Part of a small language model's weights.
Size: width 192, 6 heads of 32, MLP 768 tanh GELU, vocabulary 1024, 6.91M parameters.
Training: 268M tokens, 4094 steps.
Each number is 128 + 24 x the weight over the matrix's rms, rounded and kept within 0 to 255. Layers, rows and columns count from 0. Numbers have three digits each.

# down: layer 10 MLP down (transposed), 768x192, rms 0.189, rows 682-717, columns 0-191
# up: layer 10 MLP up, 768x192, rms 0.184, rows 683-718, columns 0-191
down682:088146156152129162121169121122169111123093141102124139126119132097142151118122123183141139111127137116135135142166158141091127130113107089133107096101138107066097110145103105070115140156116131156130133106154129145081143110116114111117135179127144143129111153121169069177134130105097137143165104114138091150137114126126135126119139109115174192178077120146151168156129105117151169102153123166102148139116152124166131130164136091093144136201141122154091128157147151108162169134114170168145104081102131140148085163154111091138145100117131166078140042081102139125133097126102108141
up683:118139118119128142151133149089084104146143131117164117087150184102165142145102120153146121124103149154139107125115106107123135097137145111108115172126146180140113144137127108095138105117139116108156115136134107076105090107080078129152101141151125125114201153105107113141155108136137098148145133124156177097157107182114158111102121137128131149132141183130085134151096164122101116131173090106147121172131130150109128139125190139168086111139125124077177119123097133101098104109123170117120131122114130114094123100134141109102109117096117180145129145167081156111106172093135151154
down683:121159110116061134107182102174102109071098135145114140135094168128121143123083098164164106157071152126113179118139118125108126083129131098109117139147140158096090154128102141117123089140136117140141102141133108153130120146129098075169141162113136105097112124072151163089120146128170146130171129116125143112096181160108102123121090119116150141081150147084120126107094169168117146142140089105145113131083162116138169123103160086127106135131099086166149138123135142089153131120114152134125131139120127138102145138165081144098112086118106117148123125161170089126098146076162143159
up684:143167122110145147111101141144085139132082109130148133104134136160116149178111130120144144115157139108138119149145106149088153106097096175155167149135063140113102110110127122125156100152128116135091180164102137107117089155147136128120121159115142153140141109103115109154098110093142149125109147144138095158085146132145163156139123166125134135147090112088160116137138123094158111167151097132127152137077100134135119114109148156116149119125097122106097141128163132118126130121138157142112148173110114171080098137153163104105136135155142117133110114155138137118125134114152092106
down684:078157138151140154177141099108170131104148114115080097155134158134066115125141138172151118149158119105151086150129163147063141156159127127152122130095168159121129149139180131142129119129114148125151121124157175146099140132103133126131133100107145128118125113140169139143161118109140146164119128107163146128176088111141122154112139125143099143157119145109094102150151095110113098108128105132115098121108117120159144160111082109079166121113113127151144108101102133101086185114112144130130091112132156128134104094112159158111095126153119100162114102124108102129119171139125142177
up685:162138095105142173136144135143135151119101146138154155135122141134093142121133108135104153115122138162177143101125125104134123138126103140116163137129139119116120131118091114137127118141161145150142106154113118130135136141153155121128140136161139133130127090103111127136061120117134104129124149151153110121166175104149123093132141117116121118166152142124143181121131151135107104163110136165159164152124142126149138158140116163154138109075168169125137141103088130115129141108096124120128118073125134150135119083126107110131166119107159076159110103133129153180106169139127154127
down685:164102125144098150106100109102169157132135099116154118152129142132092109121151147144141110110103178133124162087111108092116138125154119141131109120147141141145130148153124123159187143160090148147105126139139123166139134132124147169103122151151093120116090130105150139160153102094132111143094136107143155154102107136150139116088151142096114140130075097105136160131129096118133104136123125164119101087142160119085085148133120141147124129143105108153140136130148129095161168141116116119117167074131091126132138100098086155152117150101111132133102148119122118130132199168112125101
up686:107124112151136144133097113144126121162106112121133123163120123120162115131156116111120122105087128147139122128172123142166108144135125127105214156156105081143092118139146118131130096087146121155133125115080160131082146123087126085148134148110137146181140144093109109102125176178153132132118160166134132090119160092158109127127176127119142106093140063094135116133099165113134108127090104140115178142112088103127145159110168102123143162087114107095079149108150137118194086056145106095170144150139090147133110112114181151173112131111106095114164135137162128117144149146153152130
down686:108090113108127092115118124132111072174156177141111097187070128130100083154097154101130140106144121142139151150131101133110127155099129184116133182113094152135166103139119103130117089086105149136106113107136075135107142094105103138131143179176109137160109110150110085112131104109180137093113136128143124105112135099165077095170161155152116179156101119125151118116102181095144098146149109126120111109169110111087125144113170129086138105126128162134110111153128105081121105127088119116139092147149097155158149187142176136128142092130142132116119142162093124090108176164117123114
up687:155115110106150128116121156159133171097126132125163153103120110160137116112125160117121125130104130134099088076148130106109164129147117150100105141131106109113133129121136167122148124140143143138117141116157147126110156115105138143138161166129126133154124104114138129075120166117139113155124176082121092160140075112107106151124155086093138112149120107124105131124149139100146122118118103116132107147137159142151165147101150140132109123153113145170109124109111173128115113120123137104120146090075117094144160090153116148101144120109153150124123119128085107134161148109131125156
down687:128123120126132141096127148108110104146161124122135153127155121094101118136125102154100123127119129122119135092116110157129106131118128089159151117133121106096165104150115119116137123070119147177091134134129095140108123089120070150113115139116134127106144112121112121124169135148131123130090176126131160117125145113130144103141102154153118099129113124131150172131076125130126128174131125088128083101099082095131119126178172128165128147115134079112126116104125142097131169166142106102117138106143158077138116138151165108119138148159098147146128087122137127136151087149163122086
up688:157102090133130148137091090092122121166117127135119143140143063127131145135168088163104137146116147160108141163171157133062122196172158114144137150122142108148108139138112176129133140128136123123148151113145179166083135094152113096113166107124133136119107146122159123156122126142087126121142195136078091096091107118100132126138136110103148147096135161169118175185169134116136097128132140087097123105079143119135152146063135148143151124118149133153173124143129153105134138136085155102102115097121101145146123097100148185155163103126122126153129184113154187118140098116119145114
down688:116128125114110136132216133142146126164102095097137121172096158105180128128124140108102108124145127127112162144138096128158146097150120159116111116163110102137102113136124109143099134122138119116103132158119132139132115134092149123121127157094135110138141141151133116173136152121113098123133107111150082092125102141089134108115164127117132115149104130127126133139110103127114119142142123138119067126129157120130156164111128136112144098129068128100120138151106100122126118127130127128129112110157104143085139108131105141106103159118106132131130115101106153119121081128133149137
up689:142122128130092139132161188104115171120113159123101124175167140083151118132143128149148128133093135200150133148094147121160116162142153133138123126118165110124106122097164112160182095092177149111142097128136100138130152093146134089103143152140107104129104107157095153146108138097145126117113127135088133141106110129143136134144115103112131086091187130172125097186133156112113149134083160143135168119110156111147143147120147126165129143116112106179169148116120182115113158147142118142115161120132093123106124115101116150138127106167172134130133163156092142144139138129094126152
down689:103127122093125140153121098134137136130093099163131140123148149122105140119120131132091137122086114155142140138115122118092095152142139162144130139114162125106137127118125105125174102108137135117130064128140112084100165119135123111156145103114143090091151061114135099103114132106132168108124118111133129135120129135124116111096195117133116127153134142092104097146122138140168144127134148124086132137150082095107091119122109128165128157175145132118159155104093155123145100163164136142140126141142168119128160170140133141108116085113127145121136126128152138167147124136106147105
up690:102138154138104160125121175142113130134146113119132138132174089124119115120097155143104091149155177106139113096140099134152077146102106121117107117132123119106118107139110145111117110129129161114144130157094147152142139171129127179113094116139119149168077140132139084066115135163144135122147097114156147139096153093138140136149151170109129126141118156142161129137110140183086110174098121146113110150145124156161114119118096102135140167107108108110168105127153148130133154100130105106130073091148137155094127122148131162115116133082133127171114123104185163162130145180142047106
down690:131132110054094119134136097150131120117143125134193110122171158069114124149147144147096112148121077133137114127144182071120144128103110118119150108145124165120148128101143134126146127099148141147181111160121120138125115131108117114114140123113146096099126146149098121111122111128118132156106128134160118123114155144143131098149137141140132134162096171108127112080131111149095143131117107088126065141124141110127159132146125107141165116142121139108131141129132139132100142128143101132112134107136141123143133159108155133136142082116135107097120126112142153122111101122089129145
up691:160149107132117131113119143115146089081140159097149136126118107133126140106130111127129134137110123159145104123115134087157123136100152112150138126121127135140168091154098157118139127127129119119081147140128105140119170109151138161140140130142089108117146109113108187105143177113109157140096105164078111147145150143121112100123115097092094103110120146123112185136124136119166116090098088158111127173151094139139149128116116129153111098114142142112122160129158098167099077120125101109119128096146122151119131099132120153163132140090114161090125107176088100189156154171093167108
down691:111176141105126133152147109168113161163157139143105147148107158131152110105142119059107108102119135139122127134139111108128123165121150196110146097145108067134143115133100105167112096116132169164144105129130097109164112122146127121176140089121108112169106120149148138126136074160110146096151116128158160149097170125112075114160165149120067114139123141150099127111142143163131162178139103135110132098167092122103114106093163081112144162160137137118145118090111151126110147136136144146174124156113131178140151121117099129120135118142132150151126130123086098135145145114101158159
up692:093135141101129119136150113141156113075130115097170119118099138121125097127090083095110136148134149133134119095135136157158138182149133099138165132184131072122155134165143113137116101123118134104119121135137130094166140159159141126128110136129132118119081148109141172114147113101101142109100077160098132122101136107156140119107130151122151131122153137140132137088091090134142089144088131126153161144150075178124159072149128154101136146142115152113158111146116097114180129086130130167168171151132114132125129132120142134107156128107082113129095110115124116167105131094142105144
down692:166126121133184131089119115078150109169146114131131136128126149145128140162139132119150089134091144100162133139134115102130112074098125158141125129121154107145099137131102134109111149140155133094128154143150162139099150139116159134113155096126111128092145152144131128132144152144111127126152137103179128155127108140115143142144122126107175147112164132124145143152153172119145092088120148129119115140086137125115140134117129133119145101153130112166111159115112128129130155147144132114123084140087130149124119109140130141134084108131095116120125151120112126122084101139110120114
up693:114144130130117191121137094155089124125094076129125142173129160098174129097087083118164108168123071145149188141149092157166117131137122143122137158110184125093198137159112117139171097124142172136107161147124071118110136105143126150156126125157127133094104108115103133158108120150098104127099137092104152119124104079159133160134131128151172132155153114145139146110111114091148111141161127142131177160101126155101171102177165065117098131102099101118071127128137111094144126147136098113129152164143138110124151101185125151164082133124119128109144119128128132082168151125135143114
down693:124135075169112130185144174130129092119144193146099111151120148127110093161100136130140122158156130119120154183169099124129131111105162150140155124075064099122108120122105179086104121113122102160099092110134134110183146125097136127140102139132153100141085098147139144127128102081121140145157121127177129145108086149141103150161149127124143133118105072171104166102099146142083163108108094177099098116150134158099131155140150166099160133137153182130088173149115166153180125137149146107162086095134146132154135108088108090121163180138121090090129137114116116126145108136112172140
up694:097130119162151106126115106120097133146120139123135119080102131062148113111174119121123103134101099125137112081083100111136177188097119151093158211193140120157172148140134137095117081090056108140126106112172107117116121146113126181115121120146112158139156137145129128140132085092130174136101179157129125120137143080130091135109127106118137123136135090158107129135110156148137120138096120146099134109109120137143150106098165200140120105146126090124136059136111121131109167102138127096159168139165131153104116127169132099131132119115134171093092130139137139132140129119149109147
down694:111119155146150128135118092125159130170136131126154127130136131130143086120163125175151152080176120127132106102137132064082090111088144133107105133114104087109173086130153148109132139159138157109143152138120139130138165125110065107121097115112127106121129111146115107135181106116077166176138137149134129112102176065136132162123117106117150151163154117146100095144107111081101147144132139146124148113092126142127089158150159156120110134143123115143138177174107120163133136093112095138168093124145088125114107136130148112106100114103116127137081103121140125143131113108115076120
up695:126101138135147151128166137125149115210117132102112152127143165103097140149171133149112132140139127104163143143076145170160125077123141089140106125103137093150104097147141143156105114119125096142166145100116157148109100085121156167148166095138141151113085131161134118115136099109140131137105123150129114139071136105124147110097132119122071123161121164132126154179163128131138099153114133118105139082113106129107114093143116145127190089118104134136146107141101166188126135097104133112096153093128130139126108161148119140151143149102148109132122084139131120134133188115108135069
down695:129090111133112139112108122117139119157150114124139092096144155130121131196077106145184123183129137143168154119116125118081128121094124147119087113150146142114138162106098125125114119116103138126107105168150157103131149119168157143122150115081129142152129103095155144107091127139125127125142160108163143144129137165119139168124111117114120113135130102100115117143096164109110140124128093084143172136098149142117132142090110143126116134187122135134091113120161130081140104108152101130140122178116132125142155109132117110095191145095141118152170130141155170108107134149155124159
up696:116134088139109139134154139100146148135140129125161166095145086119200116143145132113118165121158116134149107184185098127112143116132119113095106076158115133104132114122107080156110132117186122115158115118162128129114149098117116165138120131144162124141132134079207106101123163162119125105169142171108136155129078125163107129095152108080125141128133158105133096111142110115086133108131135179076134119154130124157122156053171179122090123120071106128129103136115152129193146122132131150114110103132107116114132107126151114128141146090122157162119132102109172105138133082122121123
down696:128179137086127121100165075140084144093124127086105136156139148161098163156140104139124116110160144066180119141118128100129139149094138123127153103098103124122130136126165109110158149092089122121136101111133105127116128106118150147105099164148116157117130110104148163136134124115175126144132137113136088099088122136165133105176123097131147160142098092169134140118167146134107153159103131087138073124154112097087078167136120103125154137135138153118141142096158131133160121098114156136096118117153152092087136147089115110109140127103148120169189158126180126135150083156137134145
up697:120137121158113120129129127119165163152132166093109107171122152153114110113116150122156107148154077117111069127116092136083068126129196115130156148104115095132131120098111096109129144094123144124100076137122160111130128135139144134135126114121162148119129155138142106140166134104158127110136161158164128124102092140215133142129149168142151139093146109164133111124135157155152115137098143152110110160092145115119120151147100170141113103112139157158146099092136099120100122087141136136166098133103138104141138138125134138093146121121146129119125152187107104146117114144168130124
down697:171123153086207146097092115131131142084148116127130098101090144123148126150141108118154122114114143091108132037137087148137081121129137116116088113113140133169119160151101156104095147151088133132135145103149097132094151127112111117135110131152155076153125111129119157107129117135158121137125091072087141144123143130103104154144108085127112152151152108109127108114125118078125129126114124121102123098135159108122157105118120146142118141162099120137146143121112152135098119111130086156082161138097108123128148115114172104134094093093140097127108173095179155128132138165103123116
up698:124139151143109137137130131133153101126125126129145099138150189127166098137129137130129135127104113118130113149124146118134145095115130090143129143155111097133103142112168146154130133092133139148130128118133151134133123145118148123142147137084105112136130104122110157123147148141103161106161139148139129092101122092121111136127105140157112174146131095146159129148156122134092122103091073095117125137163144150110134132085161134139131132138104116141110100129162111118144107138097122104149093110105150154154156114145089115118168126093157097112130099089126148121172127153144107205
down698:127162152159143119135147119125126130155167120107133134114093063116121136106146146119191108134076166125160148120147108134117089144115123118116114172140157113101142145142174128106152116155104129107093150132154162154093123120136097156160137133131122138116156143116069076079108102108153141144082160137114133170169132094150134150111067131136138096123123154116108135141139138102162113137122134116121118103126123122145155119140089142183126107128137149125107130098111145135095161125175155083092142053146077135120130144079116130104090128112138086145104143120106145131109154114145172121
up699:130167118152153147100141131142126096097152121110118136137164131148122143115137132142126088138103144145147154122124135140156157129111110150154123082122127133115122157176124117136138146129154176166132093150120166147101135083140133090138106141142106116131110111096117109121136129134131139119137135162158047135133138135112144137084156136081149106156159134146116167104125135144114168130139094085153118137104116126119106126144116102139178182114102152099147118164134159113125094131147125101164103163098099112143131124149149130149122092091110117109108148154105124159112127116124163134
down699:120105177127121143169114080155153124098119153136079138126108146130130107161152132129143115133159120110135160120107138137131147080164093141122134148092151147136120113095134140140121114135148083095099109128136132100178137141134184142099118142129172088146119106163124148088142076126154132143135130168109119125074111107096138101103145174103187103141102130155130103148117116101127098105149122184163082135149106125123102142095141117137126150127100085104127099112159134111141175167130167094156137129134114131132146148120126145115138112097140137099110127115162163132146103119118108160
up700:127102167103102141159161149132158094156125099157165133102148167170096143118145103134111097114167109127091145143125124097138139115153145148112138156135110114184136145163124156162129132126118126101125170123173162114128156076117104139113106128136159170156134167128150168133126099110131106173116144132111119138105127137165138124087074114140102091122120112168124102117160110139122106117125146073150117106159113085123141157152114095116128120158102077093147111135155131127152140136116159138116127130119124141106124111176121121111139102105123106042140133137155112144120120106103121146
down700:148108128146116134136132117118122129146114103174092102129131109127106079143091106124173100105168135121136117136166140099121156149113124101145136159158144134118148083128100108075141155092082166100114143161145115149128129141117153137155152128142152142134114107104148084127128150135144083100099093130141130143130136100171164110122144138173126126132126122139103107124142152161139145135154163154098142120138135166100110127171118135101128146109119146139129128133141128137121106086116132128084143142166158157094110141135114049143098146136099152114148122177140137111080108111152153135
up701:133108107123128169160126131142098150136177134082151125140100096148097095091181134144138099098175131142150139156157100147103037114135139117174128111137163077193147123148130137134140116168137142077125173143152148108109161137144090154160144125157146150124135089142123163132123115123081138096132144115122109160161144125125123122106114114093101124134121112175100178101165114111135142113132154161124137124176134145117169118095151146140128184120153120164123105125108137147081122139138117110104125107155134111126160129156122096142135146116144138141104140147137169167155159128099126084
down701:107116103122114136084149051134082148129161123125161106141132125140122140123118116137145122129154106125138157159132090097135118096126123116140114087123128106136167114102135155143113123094118128152137137125131172141154139150122108131113147144139155147094147102100114123119151109169140178112119085060122150127113066107141111102134118109121076131143165171109118156120140159183115120117065115150125151140132161166076151127112154106177130139122140106166133144150150142098150094141124139107084121154114083166120123115139113137110062171065090134143141142156147156107108109163154129054
up702:126091095134135120134132181158116098173148130142179143118080126139112155135141119101087114099143139134163147146134133095162117126120150083127127144146112117133150164138086137125137116131145143108098149148130123137103119118111126096112151097093103159114120147095127123142132107102166124080166136165180128196139098107117150090099171091154131144098145125140134114131127144113111121076188163156132122092121149121126128135142132124110130137094093120075155115107115107148134136120145109079148133151114103181129135069113146107100142107110141162124126088107161122120135148134110101121
down702:102138153142119139116168102097149146120072175122105138131133131112138144158085113115114106157130144125136138136116108128153119137166129127126097121138145134125162128165123131159113131110112156160107167131113122129143138150166113094162123159105097104107120127139150104131138122119092136172113133138108089135124200124104130129121086106131120120132121110127120155113107100171142095151096133111151135088184145143104126150161110134116123132128155106139092109108136095138129102156141116098120140143128132104133116137112129135149075121188149136120108131134081120130141130143138124138
up703:142095132116134108145132103114103125138106092120147135112145146133153116106135093137140160135163136125118107110114128130165169124162142147118151138118129123127152144134153121190073102176112154091107120116127147148085171088095146173127133100149117144115161176132151126162109098127122134149140168125130134108132167143153132113104123127095107122143111159171123085127141109104106128105117123117130160100128112154115171125137162074178079107157163115141105097148139131099090164102105155111164101139103119150144134117132150103162121148122122160135168110125120123136146157112137098107
down703:188131154112120099154076178163148114147133119122144135155092075142114103128133118138118084137166100137192111132110091154167141114126152140098127121140129114122097105148131148125122155113114124141112140126119164101098116167146144141116107098133143123106072117120136111115152121167099108106115164142126123148142095140114106104127177120134108151128119113110102131127108109162130179106113129122077137134146099126123124088084146115119155136123124090130125130132140142137141135148151132121148129123158097133104130165108154153121171110174118108143126141114070099097139110144119135102
up704:158081140091122110110158119128131148114136117126141130126155150117135125163120130084121138099141167133141126156128126118111152076129115121147146158125122156164136168127137131129129138122116104145150158062150117081149114097132115083128107146130140130142153127133138137133093113148121138148121108104119123119105150093135088105126123149151118165126112128120097199090135127146147091143146132202095122117109158149152148096105122119127155145173145132142134120140120130108142136094105122150125113129130133145141123150138147148114139140108104130130145133142115131109112151117122096141
down704:141167164157141134100096116087162125142122133137103127130085148149142097087130136153118160112090106097119159099114148156121107110149127151109112131140122104132163142099111118121121094155148113132144111112118129146090147118112116149132116105122126114115181130132113127153153129148126135109141115150134134118139116145101115108152138121102095108096111110136159127146146104111116159145073142077157118099136103121142129126124104129121096142102149114126150093105117107160118090160145128116094144107131121111141128130122134132142138108115149101104157152138136129092133123123123151131
up705:099144118065135145109087128149128125107131120108102111152144155120143094134120102109121133132161120043137124158146147123141105093127184161115113139099106134137110146155161066157170121117098086122172149151168090114141141094122162140165130101133160143173122113134155118116117140117127138130149111160131152082138112108102152154139097145115141121107063099127129129103154144166141112139123128146167136077137123121162095112136136122164129100105137129090109139108122187117107102136088142144126125114109073109154108115131094134108120112153095138138127143105107115141106142123097133114
down705:087093151138150119097147151148151141173097093110096126132139156103128126076138105143173106116146118145130096132077125127145103141122104141138141154154101108112143113081127084074118136131153153142164112159135149112099150116120149134090127117144148136151147155133119141142125105142141091128136116166148156139124139119116123103128101126145150117085137183137140113083106166113149138127127146183142158160120098140091128122138116076115132107142147113081091157109104135098134154082096151140149148125096115086133108136148146144098112142113160099193095122095147098121126094124152100144
up706:129167125151102133145092125123117130182106136133106131130178108161151110135131131128115132169179111154125118070103112140145136173117103114147138110160169090117110127139108119111172176152151120120115098137097175116157155132128128149137127106110159129119133135090154149150125177127137086130170115175138133136136126134138116166151091141099119113136152137137145068097158160135099128112150080164136127111166146123124113106134138140084101104113138090170129119126081149120124092126083056169159087155127115160172089129106119128148150145130130154138126089130163175084099083113132130147
down706:154126135170132125155077102125146123162133124134123121112154104121118055095148110128096142093185126149077141141083170143102122145167145145093101126111112162149177165174150119137115148136158128143148123138148073159092171078131134085132101131150148109099140114147163104125076104154164082104110120112146077123153146149115128130111122124132125097151120132129146169133135118119100169113144156128119127134121089132138159131091190106168143137142121116124109145113102149149130131145128172183113090171155115097124112138136107170147139177125115163111170129145108104139106107071128150168
up707:155123118121126110122067145111147139144079120142120143155101133172103097108135138047106060118152120146093140117129095123124119126104122116152127106107093093145143139138125166136101113136100167133131123130140142109141144122122150095120097129160145137121112114132152082116107176112113101164094140128139093155108109139120102115096114095099089127160132115161149120140138126131155105115131119159130108125120117114116187115112122105120126139119125103151105123108094131183112207112117125136127143118124101112125144115096130176160159188177123093166127083112145132128084112177136106095
down707:163109109113099112135126139135128149125119186135136115116123147122104101130139123120113098076154116125161086142129120143101125125164118104126087169162150115145130108143107112140084109127129132128129086090118134159159150154134113135131094090083113101133137111120103159126122093156082118122194133163142116092097091158126106102146147122156157145103151134123127135114098165132145143167110095100088115097088183115127077140134076129147141154103121160128146112121143173087104167109131140142143134077162183137156130106142141093137137148138111149160091158154140103109080127130131114159
up708:089103141145126150141108138138103175100106151152109140090083127133149154103058154107147094132092151199156086130147169088116171109157140056142145130169105119126179129132105118115164160116115144094153136132171141073118135156112144134107114124141143130156104111101091116157161121152131110137136156151117141118131118136139093100171165144134124116160145124127128145160109101136160140121096176103128080090090152110139131126133135137078102173119125141141099117104085168109132127130100126101104116090139082140122165162159152107124111145159182143160120154153101131134136084121121131165
down708:146110128133127128144172145149148132084130133175121085139089130100163150119112134104121159087108168138143102141124167135133122166127130104119129157161139127133133075110122095147115146124098156150089123160156101144113135126133103136168105150140117138161084136147120170117114102154153159107129104120103126105161164145129073152156102076125147162186122105129090118146149131139116168159123133137126168086150140123099137119130145124174122148133071122130122145135104110115097141123155137074161124113121156139120092131147110152129144068129089109142183144161151101125130144128098155132
up709:118101128163145104136113178122130127073141117134121124124110148119112113089095148115147118159138126071105082126128117135122137138122114129143154109135144113143157130164118143147119169121108111138155067099131150112131072121127114116140109094118142130155158086088164117082103142107131148076087129139082146134108118119093119122100081089136081106143153150139152128164094186116105117107129103123152144134137096165127151167160112087159107125130114161116135142100117150104100138087111127130148147131082143149152131120107123152109111143161140146134134171125105119117134119139096114131
down709:135144120113106112166092138133147131137147176109121167163121135131145105169141116165114131160132129111115127147107130176088103152125152160103138090152135095109147153120106118138098113127109101105092133105163139116129166083112127175138133125167108142126111129134097121082134091143174083143164140104130120114170165161094120159123121168154170123138101124141129150117144119149128091128114171128089097098140160117115117141116123147126115144150106110142100095119133096141121141149164131133125130091146140164121148113083158070155157086129119091100137133100161091173156106145167156154
up710:115115120138115149120124119100121140113090149135145104144122121112149132137100175147112170097121101124173111095200113151138171151097101130161122173108141124100135120098149127172063160163129141153104146126095125095104132138155124106127127145134146150141123124117162116116149160167092114106155093125152132129096155138069101150150130122144112150144134127087130123140133136114132140093149102151167088125142147127142137122101108122143143135091120140130121132118121129149115139129110158110076105104145155108166118122123110141119122158102147083146118126126155153136100106135079160127
down710:121127113085123105138122132113148134158109090117122126107136129133094133138156100101136116139143155137085158155097113125139086098123160126094139109137087133115132164142120147133164121100123109094102131130115113152079104146145090132134124134133118120121140116131116156153131113102119145130136155146100113095152128118153130097122160127118150146118098128138143131111136133116139085105103158141104165103125097135115139136145132090077095136155130089110100138104134094133147117134153125147135145118132136156093139118148126114109118098132126177114121101145156113143113132170137119130
up711:148108114124160132144139112118089094110103134084118131091143127139154138178079120171161169132149165122153078112111151163132135163111132117128142149108143131138135094119125103165155112156094094124131149113132143135120158134137128078122109068130173170128095167099119139143161139140127118103127128147160100096106117116174132127103155148164148163167131111130127103135142159097076160131136074122166128122149134159128155130132116100130143131079166126115132152121134097144132120105130127134172103106103114120162157137127173143148131113105156116096161174077112155078140106128081149183
down711:124118153161094131078156143128133106129155140142139086150135152107163102138147094132093142138137135166124118133128119129142141116146180138097105126131073143155142126103142143123089132127125140156131103135110129178130097144100096138127151119130113114119125142176141147143132106142117125135168135141078139125127128107128097122146109149115120139126140124150134145149133092112121118163139126133111173116161137090168099140131112147110112140149145149116095094077125154072144110102137114130125157151125135145103138146102100081124165114157130144100100143164143157112085115126121130108
up712:051124121099107084106098100105139094132140140120148127140129086092115137131144145119124092162156161133141172098122130135110121153097121160174117118138183138170131149128145160097153104095102160118090161115124125112138099091121153135111110069116155145108073157143117122110137123208125133146140120152134119108138124129106137125144110087130113121126133097103155129153129112128147142130105076123135117109086131182093156146145103114155131191114102094163118144147100138138058161143124107097114136137143146127103160112180154146142096112110128108085126128142093100134148139121116150101
down712:080095145142145172098106101111145159166047149135134175102127156113190134114146086141107132074150151147131149113108106117160148176184177121149103164132140105104160133132132136105144107130137143083150135135097084098140144137124128133173126131169139108152153116107109101080107128129149115147162134115093140139111118143145118102148129141082123156130109184106165151133096138140110142111128163100100116171133129154113134154110111120088109093134155109133159130132086080105128140138105139128130128090137123159127105159110131096113145124125098116161121074133122116153134155121123138139
up713:141112155101132126147154168176149153131126104139142098138186124132109097134146137118127092148138119104154170136109112134111171157084126132144122131159124126138113128119141145140145130137126147125142104138113130113153144134068138137106096092150152165119105138155098102091105152122112110166107163158130123119132117129161134133135156137148147175169115103105117138099137125146153158155127156140132106177104102144117111119159114125142169110105144089107113141125120149159105103120095103141173111132103104106135147158143140114135058121141146107154116110123148149124109135158092114097
down713:112171094158120118115128115085125129138104170124126134122084121133125159121108080127106124132135125141116109116127135125167134120189154107117172143155144114107123145113119139127139143139141169097119158148153134136153118100135120140121126144145119118103112145091169114139142112168112114107111169095136109104108124109159121109138127149132096098109152134120128125155124123125113162119130127132122081109136157118124151107082132122129142159131131126114117113123126151139112141145147146121139142070125119134170129104130083135143114148128128152122141148142153095135151157130141150131
up714:155140149091131086100141105118111124117155140134147146134126100148140161148121175124136128135143112156126091127131106143136151040147129112137121117169118167105119115120127109134097100141100070148087130159136091127116132122123162110087136107141149148174098151071104153158104113110149137134141172101138105149121118166125127124163136132081138149129148112139114100148120132157113132150144123172105134104148118142149146097121087050137107137082105140133158121104144139110122121084105132172128137160121127133129083104134120102128134127106135114126070104114089111153163140117142152156
down714:147136129175156160112162131124171150133137179089123132145137120106154126153160146137086125162142076149100091073131115134124092127141111130121147089114125144084117126114148117146145141072130121141117145160143136105148111161096112135109102146164109129177131111103110147109153118106172149138169145129169158124109177099182089141123087139185170100101083127128158141103129127145103145093076096109127121109102136129141123110150132115136133160155139132124144069099137113123149100145124137131125151132159145113146123161077122122154137128151119086109183102123115156129141078087158146102
up715:117118112130070178133161122140119118180141115122122129128146142111114120090116102137104115139109125115120144140106107110134127139134145147128128118120095159112155129092108134139128145138134163159121158136138101130173116174091173147122135144100148157131159131124128152135178112144116156096140174145126100140087128132105125142103111122141120123110096118178175119159197135100112100139133121121107111123129102099135131149083140140085106118114150108101144134116116157164113138179133116122155132132140135151158130156145167140143129141103107184106143129119108139089100113119123135137
down715:127121135167149107104095161095125147097155143110145096133152113137144108151133163179141094106104128077124086128137129114117140132140142099122162130108130089120092112091130205109119100168134117171096188117141129187096094123146135165113120173155135136110118130117156126163126112091101151129091098108110151107147114126140119139177111120149129136143094132091149128129125143128129117137069122097126138119123138136123129144141115141157131092116124124119114123163143127128161108152109130139073112133106136170111126153119137065109123118081102115120146118111168134162148117123103136124
up716:138140106082108115086084117116191147127149094134148120102177137162094124173096112116071138130151102122108128143152123134087125098095086138125085158127113138149133143119106150140138108100092120071124104112121178154122100140138097120164125137131111114165190137144142097096135108131154160139146149144138131143185139138101158152115121128142115139114132173134160124136096153135118134150141136090170090103101104161090109119121125114122117077096106101113093102165162191125130142130114093081148138146137132123086118122145158175141138158105126135148130170159140120146147141116069163167
down716:111086118154115107143132162093125114104149110123122096127168174148175106105132091124110131083176138163124087128185093136101057121129101150148098141116132145148121139125123175132123092130157076111099153121123099109174120137115167112143123127080147178151094130155082112183121157122133136142123131140108147103158146129118146112119117137141143144046132141133103114116153091131153166147087106108132153159185075154109143108130139168136113130159126170116128165154126152116161121117140155126140153152135142150124100119146123115129094145102162083145100134138125143088147096119080156142
up717:143144097138149146128124123102125152145097145186120110125079172143139121161080085129119091129117116127171115137151114076146148129100118183111098136145115112175087120122100113156110144139105123139137149135119161098084127106139078122125123179154160117153144160112142103102169145082137165119162117170084175114112120140162148080123126118128149142111108147155114150132103146138113157123162136114124122164117176164174137126098122130136101134111099150147116179073117146123146128160163116110083133141096121128128103117140153087098103098107165105111144122113143119132137098099128081095
down717:133090117106137099166112127158149092121144148150134082136088130120126125171122100146143114113153140157164153117066147102113170082119154122108099134109132142106105148147161127122170124144134120129117120133145099150128167156123117095105108141093141128133122100123156119091127150029121098117153118093131131164135119127125175145141114147174072111168132117084106131126160182127117157158121148135132150143211141151065189125181137180140105132159132132165118096144134122085122145127101124161127143189138134123152118063132141125138126147153091124143126113127142147148093154063161128142
up718:127123102134108117123126089143136137093091111113144083112123101161150138120112112128110123125151170096136140127126131174141088149112087122151143121123140067126053109124100129148159134119114111127173079110084164179081140129125156128126131181131149151098158124157126121153169094136114111149112100145127162135179129117128151140139111106101152105127092128073122107107153092136140128134165141168100154128172120088119123160129117120164126105129095133092125114118155124150147137086076178126119131182123134149096162122136086137115130130118133110123142120111155128103114136105067154103